{
  "positions": "rope",
  "rope_base": 1020.0,
  "init_std_o": 0.051,
  "final_lr_fraction": 0.0,
  "seq_len": 1024,
  "train_tokens": 82610000,
  "dataset": "wikipedia_en"
}
Each number is 500 + 50 x the weight over its row's rms, rounded and kept within 0 to 999. Layers, rows and columns count from 0. Numbers have three digits each. The size before them is the row's rms in percent of the matrix's.

# layer 5 MLP down (transposed), 384x96, rms 0.0298, rows 319-347, columns 48-95
082:464446518421447537491485458511397532467484538477555571574571534565495473519516519561567473489570448486473477454528569454468435589530562534445422
133:481546546418464488482453503519541533382499509476497582541489536498504452509556514469485487531483537507486457448461409440424520541563562489467610
020:463523554591546423568524475525558604507501489521482462542499438520457459553429526459574558525563548551453483513488484464537500474566466498453516
022:547476502464489512535420474493502562449478414534438521517523454459416511415489499453550555569516511537563467511503559526512439502491551477366492
011:493426559503520614463540498520444482524518470466581485505516579622525524607483445565457531455491530465516463522453439519530452511461559533458546
017:479502445541425519597452485480486549442434433559502486508519477462428463463507505474523533536542519534494522460588501504557498498554521382477476
081:506528617494513463503550541519449437591500544434504545556465456472517577473383526427563488541589498411511511585523515488490479401529434483453545
166:505539503514539436602378530474482467511499449433546516505558505517459461541505574420531520445617533493461592580486592530471515464591522552473506
123:489479502536501527462516526497392507476523480507517479518578604581434485603419490511493438462518457536542469509495540469505514569561549496514485
022:595563476406467440610468551424530440430456561468520568527531573461515469385596531523541473543517511467534476475516521519458557523519500508569435
014:495558538498477475545539581451516495573584423547507483550518511579499631544544485519416513477514514528538497524481409476549452582485493543566437
014:525537465494471489584544562472459328471482547463571543518504573499541548434578532523492448484451482481607502495591491495495507539453466524651474
012:463478514545525530515546499496498381528503539444557486556484567572548555579515527567535477465463494438544496486523464528523494553521466532629483
072:372515565506426529389417489401499530548517495451498454515430458439510518531505484455490441399551597454507434424434443475513445486497522526510493
031:557612412473521524655569527408528433527527476468482517557527546530517567477582517553531487448522506477591520533524443484499511584494461488553475
065:512574519562470456480547489511516508497510511529463548529492516500584480455526550462438523470616517450513512542420469468487487422480437522528616
195:524451502540531520541402530570508493512512430487461574489466392353548521459490547513544514518532439512457561454557484476560585531489462579500433
119:518507515526444479501448431557464549477489464557494526447508502605503436481433508487595476480466533495535575523524464486564499555577476435558566
018:497403551451518461522534447507541526421470508433467568499548539511517507402477581424540488542579450518541458470496574502471507568517505579498391
121:506549534575481435382485559512446435536476477558494527496464513416556541418505517406566496416565536451499578525520449489520587445504424597483522
150:487508403505500544479432499505514385518584502443508383454577553558482582552554458488538536407511460491571471448435456564527556507498540454497391
037:561442475455506502508419471548490497417436428526484498422487579518438502401466517511516516554481527540647423563502491502469505498457527458486519
012:482510537626573491617544467493613546500523476479444475575527477618463504563473571496609539533549549539514458528499478487532502531601459511433493
152:526468477427505491674570579604594432457472477413479540470524514507528588407571531457460480556508529501543433521573519545594495513418462483552486
128:473386516500598530419593457478535407488478465483514473600429581540469544564469599468486574490425542485486552448548588585524537616462522460501526
150:558528429431517444544583426441527526452572521596498532484495536508475524479503565483475545504520476476440423518495502519423509491516455415594486
136:468556462488463531532567540552524490473521480502573531503488486573511445514502470540372497546435513552546483565441574511551465435458553425494480
030:560519513478547542559501472469463371435463575432573560572523586576535459498535519611631497512458527412522447503477530525458507521540543561510521
156:517448514522434516526492586448528530487452483479531521535521526493415371547429503478438570508442491519484494447540615467478447481462467501521508
# layer 5 MLP up, 384x96, rms 0.0694, rows 320-347, columns 48-95
140:380503430442516457522430551525513521552508492458508565475470460572455440527484504440532458469483437480485449465500471593458439527425507622485525
020:486496434421505484533475535494489405511505530513497577538478528402486574474527464529504508519479526494544557529529467575471522582380573497602487
024:455519422500522496467564538459529429578520550458600495574529524554510512565566524512394447501406475485461523516514480535501498492530446498593483
011:529550459524487412520488539495483520473464519546403510405454417475515451374487630476518462526506421486484512472491498449467510439582441398523453
017:507512523468542412532514492520519432558586511488557558558530502456502565556506486482461471484425530606470513598496518599459490521385489602554525
077:487576456530522545385524530448481491502445419522494483489445433431441570539503534502534548458583464499535595503540416514543538569493449409516463
145:538502550567512492477427488499486500477451497609475479490475506424477630528483466515545479419447594501605549576459530494511493419504485504498593
126:513471516514519445519512518490501543529483502508514545462480463425546547440555547432538613503512533491423589454459470523521465391491467489540549
023:425449560617498517395517457542506527532512470548468414459473418460481543633481431491486603446458502565470575513501472481575458498476523535458546
015:453479461490583475433518497474462548397447597443512505477466521481503414454490518449619530533505489438497483470519562502448527345558559455403525
014:489483586552530488386473449486518626499511495537441398426496445490488527564465470459483593452562481523423493472448505449526493429557538519317545
012:539553545490506469454481537505459613444509490559430482383476448471495478424470524484485550457558488573453472454471493432449504438496490438357537
067:511540427553582476497543536484478470489553518507511589454455457470511523445470455516540434475564443501529530462586570443530483490548577554514546
032:459435571506454465373489513543467536452453598503491447451462436470475471554456498477516561513423500542429488486494505499520481362471547464417532
067:517520470581535551404484478415447469506545503521439493491470453341520425596557546520583462489589545426499547532562452557472550572496449467473515
171:535592519573396487619403499510532490546499504456464491490423429376535479499492486460473447385597606527484473519527436504593544460489480543538444
138:585531543443634444515555521441540546507505503495482501557537513417496560529509548455459452479570586476524531480492423534449526534490486565441537
019:508607483583520624428444511507434454566538455566553444495465498488514434557464450560441547455404506502466536497523413499513515449529444470552533
081:434571477529535395414475526545558350518482510551493491554446500387547445410494583427538556467500504464514540522514493537586513459531468525465596
168:501492499587451437514534520542480420445487488529560480522460373447508613435485537445536463486424512512470519513511452495561449486530495534527514
041:490515491580497474554542544431469473600556532535547446529542482521503569551485492498401462410444467506398550458474515523550476540575410522526487
014:481525456384477490450492587492394444515464552550523535484433509414488496423519487536444523481427488533478531473477470542421492461374513417537534
153:510540509503574502402519418379449573493448481527450498525502482474467422648525472524538443427563525470440533505441509503512508506583539514412520
129:607537493408481403439429525585420546498467433499479589437519463349478475552489484480520433444537623596478445554540451456552579471542448456496521
149:487472483517388421502565529517500482473567554427623549494431530490504451616466494543596433456433502502525433494499534478518549475499515490548588
154:455518452532513523499435440477482469571466463516520544450445474332505443512548550501618446480515498428460593464514541540562500553531537556465451
035:490459531549426456425525555551544576569486483559395433396433361417495552495514535468399547437513469575476543467468433432526465509486452427502500
177:420497511520596468418588401534563439374496500560469505469481481536566574504488591457464550564550461569528554528526418498468550576404526536536436